config = dict(
    num_hidden_layers=12,
    hidden_size=256,
    num_attention_heads=4,
    num_key_value_heads=2,
    head_dim=64,
    intermediate_size=704,
    vocab_size=2048,
    hidden_act='swiglu',
    norm='rmsnorm',
    norm_place='pre',
    norm_eps=1e-05,
    positions='rope',
    rope_theta=10000.0,
    rope_fraction=1.0,
    qk_norm=False,
    attn_scale=0.125,
    bias='none',
    tie_word_embeddings=True,
    parallel_block=False,
    init='trunc',
    init_std_qkv=0.0412,
    init_std_o=0.00841,
    init_std_up=0.0412,
    init_std_down=0.00507,
    optimizer='soap_variant',
    learning_rate=0.00343,
    lr_mult_o=1.27,
    beta1=0.95,
    beta2=0.95,
    lr_head=0.00798,
    warmup_steps=200,
    schedule='wsd',
    decay_fraction=0.372,
    decay_shape='cos',
    final_lr_fraction=0.0,
    batch_tokens=32768,
    max_seq_len=512,
    doc_mask=False,
    z_loss=1e-05,
    train_tokens=145400000,
    max_steps=4438,
    dataset='wikipedia_en',
)
Each number is 500 + 40 x the weight over its row's rms, rounded and kept within 0 to 999. Layers, rows and columns count from 0. Numbers have three digits each. The size before them is the row's rms in percent of the matrix's.

# up: layer 9 MLP up, 704x256, rms 0.148, rows 451-467, columns 0-127
# down: layer 9 MLP down (transposed), 704x256, rms 0.14, rows 451-466, columns 0-127
# gate: layer 9 MLP gate, 704x256, rms 0.141, rows 452-467, columns 0-127
up451 098:554491457489494508522591489432544437503534565490521527438437514542467469561595549559494484531517548520504564499480552461477523515440457455566526478499450513485519519476472490505491587498553436507490477496516483484549465546538482530497478522528519599556529600547483441493570487530496466569547516536498514469499509489475567527516498503439572521520476573502553474451510572469434477564511
down451 098:508567531545443492440471470512563555580440445507519492464499543582579509449472474445521474452499494500474540383499495582495615527502461528593459478480445484493516498539503511512514489519535499541551401501527567440558451509540514516526525459515507519525483456435470523477583525463515481421532494452490477462532449528487472506476441500508569513513489483430486536516571554491527450503507
gate452 104:469512480527478493569470510524453523525531538488496512494625488443493462448587542543599515438549561507459500430418505505532477504505450513523497489423531560443457526520518506539549524541550419446529480516506542449568552472500515546457523510470501580529526527488520525449501549505540553529492488586527493526467471541446555470549464529520507522485463483543479473540513468483590435518604
up452 103:537490504507466474563542524498530491521580482499501489478479484480554401547496508603461462485440517492496528549531495511484512472422538440499502458482501432483458442472524535483530427555540461493509502459491454569502506554516434544547476480473434517498432460507486502525458483487458493498535472498470525477512516473491569505464581560556529415477478508537482536577453510579497499521455
down452 102:499517448503454438499574518492513425533527455477482529500476476515484479515541436543518517547449426509521511404542463525433540461459521544486522480452504553521433386540455462566512549507554479545575476596484531485527538521538450425500497532531517517491569498534453447553538511532554536551532453477491504544507539563443586494562551541556496486455502513507484490473425506480497553530488
gate453 102:579515451506458567435530546480570487467528465549465450427503601502514461502545515473488524445505491475497501538492505515520510556481441469478618461498454570549496509547464557506501487494471532596536506479488416547492560534449481515533467477498524486491506504533484500479553481514485482551472597453506557511559485530429543472492515498493449477484498494459546503520493495480560505547452
up453 106:528550457407446522462544510544504489492509519513515467505443534495516533537580407435487586528501496475457519450462474510543516526514434493499434501487519505472544479523483435517483580529487534543494522457506478521426523468484483502550517490567450527517534527510456525511549465490520465472513461512492480496486462474463547519540502525466456525500539496480569445473376471493554521452472
down453 110:568502460532508519491452556467522466514467484528492412443516526459553549579559469392505459554493486462461473494567492426512478474396457521483495505524486502531485495555481574489533548413519498496542443515561451535497469458506512428517548491513478397484491462546458478519501477530578549558602480496536500497506460580503475487509569467512453546525517478466499464439523425517559497498486
gate454 097:437421458565527502516467568503522452395494529531511446472517521493534525515538444533560579474485445502419457491486520465461482488496503540483397463391584414471517540519491487497568512407556515454472567508488523546422558455442501480471512487436495511487546540487490420481544538510455451489584513566491515561531498515571508457496456449529558516508497517507523474489476475506490455521453
up454 101:496495435484477549462538502483479482503524523504604546429504435530426510525464466523475464534483433438471433451487462492536522466487487540472449549495564527518486533470532429551507487416471563486505506491496459528461485545431523452497537420524528502474499564453411470489511510492433545466496455530459466496495444449527543450502470537477508514462488549502558521472474519539523468484501
down454 097:496512404497467518538469476497476507509497435501434435464588483527563472521386518439506448473499605482512511423517485532525447504467545517530514498504433505486537522400468558443521501474538462496477507460501516494579582484510613551577460481449548510463498458481488548414468509550487490510435465433488556531518537538547595498471495590511490497535499487539488549509465489508450505500457
gate455 106:511535509428471503468530474460472483540491474493485516527564508506429550463459442458509546482520494453486475557463511519540559487546479450495480492444433590442531533451466439438431483521503482563453518521464561482546473532525489537432455556500540477520480570472435425552516547523518549421512608481500443497493485545470484604488477490502492491517494492508553441444452466559539490504498
up455 101:517498520497513490473385489498494518474549473461476482572539501484490566490474435543483494479525532459504422494494531576560469539550520488423470537473566522485442484540477502445421456540458517492490490511557543522516444498489467456429529489499445549495527527455480425454570509482529467434517524507500452567523443463557543466493554454484559520547459489547528493372468488442541526502502
down455 101:599348482483547605515498538568477515515580562531545497520535464563471435473543514506535524471513497517494541485578508391545454593487521468479444482527469451482556509477472497539590500496514534531523477470526477493493508512591541586582458479474520537466464476528526514500472446415555473495520509469538450508503526549496521540495480496480523510486472494501478484460543466507489520456498
gate456 104:540578511485465543500488471422487467555591524481497546466423431475422457568523481437529502514502529467512454499425547477554470466477455429513500509455523464442468465488503476532528475522494526515542514474508505608498521483531533462499486476568470514446546508523515474499548630509523495501461499525576536478539516567485504516493483464435527456468539482473465503545433550498502508554493
up456 099:488521549478490580447496557485496455490416506535471528450524418537428525491548524505521513527472516536584482465535454550560507473500493513503523478463481513463540566476484510498573528495478480456536457501435497567474504515555536492491531572507512479484492515414547477520531548545498460444444484504487500455508476515546480507542552500564481488508561518474588517468502530489475474353534
down456 101:475494456493427537427519521497463455562486522517451492531470535553502461486522521595496484503512449525436522475500455435527508459530432516477478477423534501510569505517505485553508520541537550542454496546565461483543519547420483556480458487519486454550461592508514530503463493582496515519576468491488500543527502489487489428484524459465478482579471487453452550482576483556550470480532
gate457 092:479465463533565471470495523546514505524496466501511500526497595503549509522514508415468514502421444436488503430505508447574503475426509554498525494540391530556506518537500491458481514522512492486546434457474455525479597556624538500452538481472505504529511399514509522490512531578429468523529461531475487448483550464506454502581522506591457516549434488483532508519537485465506484451512
up457 098:497504501517478482502518422532458488467537464530544544500490468521483500510520531547498507391542499424500529525479412494495514469580517466487471478536520460524538555516431457492527560427438482401468568513591541531512508567525518506529531478451509483503492512514488544479432538521554435463508498487456563502498523485477506469501538510466560535464495446518592483503502565527456534466427
down457 104:517520529462536518531420508457490503535579535515481439571461426441539500500511430471482514560560430433558487512449544524490547492500566503482537544520445512448436515524414555486463509475515484620535491484471444525563506481538496460506566499512470447512427430524470546497487546572538462456562521515541465530540511492432521483496536528531436572466457563541498498539522521465511503462498
gate458 104:468555498513544517480554456440534497583448466438459477531482501507471521513504546510506522519518575478486459399524480505560555570412482452471527474502528509537511554512507476611501501535462518468497503521515419431546546459478519520434481510520522525539512483592546521457521453483469424475441430464495494519534484465529481508539525558467492514550481480441453498460532443486475453458520
up458 104:435522482473437538499482499540449503499444441560555542566477466535450542562547490527495552538489452492524556453483394550549465517489480492463435524453485554481503494458625523534504478544508480494512473463501488487434544557460533443490443505517479461462517516492492513526479523475486573488584454544530451533503504499544489530643465463473527506460482545493440524488452547524466419485520
down458 102:542466504501480415471431498506459552446540504477411452497524501476523542512479464521443528544466541527451518506562477452546545504492491511511536522514423528532624493544493513535439495490554552539561517487430493504460486540514472495446383489513474530525561499440469538443498517473543575478556479460493434483486510507497487432471528459507494496505513430527515489483498523423525538519516
gate459 099:498520441443444522572463508458521448469447564534483488524520467549518468503513574497491480492505471439501530494536497511528516466453529497572538538526500586488481543484553457455524529537423493507473540534514541480520456525467523561434505573509563520508471492486457541552485568500500423597500489544451535544483495597492533550522472477531545524497537481506489557423483516499495494475566
up459 096:441417495601495440449468380496443532392541514427545553468440578495499468432549496560510500534506488435437406530454472480452501508494467457517477505588541457519443527416470486497469479462478477500499476468532509521554437461540482564502442544539467490505523482481465443508487514441489475452528498472525528577470527475470533518500561427483516511586497512493540431507405517543519458540453
down459 099:552527513529520501546519514535543504478548482516566519537518439462563480537520530468524517507501484481481448500497428404518425460519506477513489436489473441506504449488454500539497473513492509510466509459400501411505471508442531528439494538447495502482433541500516549510567544426600513504504511495507464582432511478412472484535482488530474448564447490491531517470439493544487558558505
gate460 094:512549507483561484465518552550507507479549483499544516469485502478536396490462428552546509457494565548494471494545467500508584434490455536513498469480522474472500452530467415482506494471491516513502437526454463477500524485520459548466491466464480323510549498500472500567540430476468491513471471490460434589514550539502428558525512510520478483509509506491542493449496508514505499593491
up460 102:482548499551519428611601483521481517449484490510567535504474555456509507554460446467437514477572506513506448538587482479484487504489508513543556519466521489487511516546484522546514520481428531517536455472551559533496498416432525541497482518546567461493499489479484507493575506490578500521514501499463523465533552495445500524545512492549478579465548494438522539453508494467450478520467
down460 099:473440493510450457500527474514517499524531431505483511489458501468430556431450428535430432569542521453515520509515575475489527534446462508503509537465489474482505484535426478470532556396507438559543486495469489483432482518522516557508496471471551445510445448480512521459533597413527518500458554552480504511525514608558539435505477505488529567501511519436531506489555560492497515442498
gate461 095:481515495527453513503473504444539493542483424421490471465486518453544547479394474506482471484488480503467484507550464551545499459494504472515448509435440495582478411461532463510458531460532454536432492489472525464498494490496449482477476507487563500443506537531549460519534519536545492557502522486487521597525518571513553491422486506510508494539643467487463459478549522482480486514499
up461 101:511488545538458548425529473404530446530467500542503503484544501468506488558485517476484506516498539487488491573432521526418522448506473534353538456441507505481616474478532478510484453494510464475492465477398476494504477493442524465521550471459443513520451537469449530564464483503579489528520529523463530428447481477528512567511528544458510497516531503467529478491464556467481477512483
down461 095:498510479544479538503520474595503578523510491531482577472546472540482483547497520528476474488510554543516535540494443518529509509529521493485485534503480533466522392468450536489524508447540523499424507467528600499477465545451456478562468474497510498483497428491505514473552460423459522486515472522512497488557507490476505542561535537504488426550506466442526514454537455534431473462532
gate462 100:438512451514534520502508502540532476565509496502463570451524566430514444515496542432539516548538460486524427554474509439529533544515505583485534566468549507518530498499513496474451467513502451513507535559481545440478410511549495456455467511476557559581482552565481519468427546483542482486564499526431494562589460518555489572444470519518488504382518452541458461477518484437473513467561
up462 098:507480482474527555456495412477540508543443518556499497527486484524479511494465527523531542500518455488453507531412492502451507480482512490465524470474494440508544473520560488475568505598490464413595531495548464539545526573527585529561525474499481539482456501517558456537523459543504459547531450488542516505465481469471500449518555467510472499578537603507438501479563453506512473515479
down462 098:443454525464451521526456489436548462506454417529470503508510486478489440496456528454538578459447557423501557473511475510617475496519543429474473507503494486442527559520521466510488436528554487485488490395495537510528503437491505531508450475488435512512500451546552509447456506493516463539483471519487482515549497547550517478464468487473487462525508505496431442539566469527419530422491
gate463 103:474439467530506463508479495501545519425480545461525478429502511562471517520506520502499547509504469469536501524527461560562473466549557524488524512545488580457514454486560513545432517492480455442485519513485587522489515518515426531510521541418471435488490489510412574519581398471432425459521504514539475532533504459525517486458529528502509534447519487546478486442473505515494528467543
up463 101:481531552445449513503510478431443461513596420501538520506472444429558547481536549455471469498455531561420445482547535496518490459499521446536483538484478542511498535473489504456563484458590541482452509578577509416508497516515511500502515482527482545524520563467477498502498509527485565457514485541489536486457486535447496530490509456393551570552507531460540498478551497446539522506512
down463 100:511532538451431492373448534523516434487486538530458558509550551489429500571519473477541496487519505517569521514575483595467478531461446546475444585486526543561488542546543580494514502469515505520420529501459528539539453546517452493518586546419609462483495517503534470535491521517455535550560481492431499446482507509514423462565442451452475464520533558497504500498465450535514414497447
gate464 101:519555535504480493506441604537429522524455438495520475455514490558469530556531482448518433564506473531498484451562519536504503499514543460503534481518390604492506469588570548416509497488460501526491543442453476475490455454430504503566492509512506509516563541463494475493508518552459496550462515423431458473525535577477597501472467560451550483441439530499430446493570475566533564495475
up464 097:540513487470505428528405563562493528518449439500431450523472543462455487467516499530504433507576566446406588382486486526470526475550564503498570507550518489518459432461447538498465475462485486560535510420559463510506486507472443504493507490528434498490497455427501524449440488491481520570450554492473539488540491560530461470514463513508491499517544529546468530497472481521512467461466
down464 098:496525522411607488437477517510550496537434483505514471487514510476438548446530449485532543536485500509516501462561496463456525542521552519488488501600532409495499520509475533493544521499542518524506536489444515541441516498554525459553513489539544476580546514402468563478467512464478513510507496501532499503478437499531436471492460477523517459385502478494488489510490456475528476503445
gate465 094:533435489502485463460523550500520511445429457504536506500525521532527452529495505502524550504505555444433514509478492459482557548509550447471517520484476478523456481553467559482473541509493490505567563518449485491470608423525453519519502538523502425446521512509402502488448483454415434545452515420537510526536581496487540471512515480495458394484479453555464500603510526562510574543418
up465 094:558550482502483478429504511502527522541493497497462531548580500441536520494452542572524492484532486479558536431483511580515479535549518502456452463503492501482500472569488441459569488442559517514476515513534476450450591530442472484509479522489533432531500451441390517464533540532401428515530520506548501558572505517550432488477532527563547490478522477503493570518496499498513504529459
down465 100:499530510506511563523552509517515442526476483523478502505531578565524489495595513439468554529421402469503454535471547494494502587481472567477481551498493482427475541524498444485532512494462468524500514498542454556474471437477541489494543482481426487531427530513471496492521517524456502555465532442449610546537479423488503461482525464490550521480446489567492548505509516494489489539445
gate466 101:458483533554452519518517518455521483596462431558483466584554518499532537489448511502500502454494500507476528443461479513539487497549486535480470480492508521494561558506454522509459446456537490505495504496452525534571520473486458527499598442476473479486543564523505551436571429506460484515487472564506547509488492520585417485540450495503468583499570530526474537505509537538512498485489
up466 094:391479504504545481428576446534521482478482485509519477513474465563428503570515443539470474438459438458485512496513495492523518565477519498525513469555507531550528454542480561512499403581541458492567493469513522480404527540515486517465538484531548550490583509500539589450479457476508586458538584494557488539444476502488554473499487493493534495452555543537508576433483492505430550448524
down466 093:477503500521450507477540586455519546476484476574487471453543533472486471498440480448575497491486508438528585439490408467490454531459510572492460502577440483441585559408506497460570470522506467486509509508561481536486514470452584444529508529504492492573460499498493465502495479472481521506557419497493563524460486463530521521531425484475496512463503511524535483559503502419406486509481
gate467 100:500499487554472535508488484477493541458555593474430468499483497553554489472509437512584495506558432483471515483533529508475572523516515482482482489471527516487537504572469478542468502520486475495512501504510469506521499508540557496455461468558569511436448510461487449475469561409555455502526511428480511569367523489523508483438480480492507533496518573574478508444547427436520558537485
up467 098:546446468464527523513402495446545460490540528529518396441457528541436493485550471471466437509458514508551541487487514507502490514518512504509534498459507463540535512560506420481478498490561433567528560449559547455501534386541504469487527430469642482496567513462506546479527479505476458515370499498445501514492476461452473463548405472444475495546515448514538501509509523473526493484457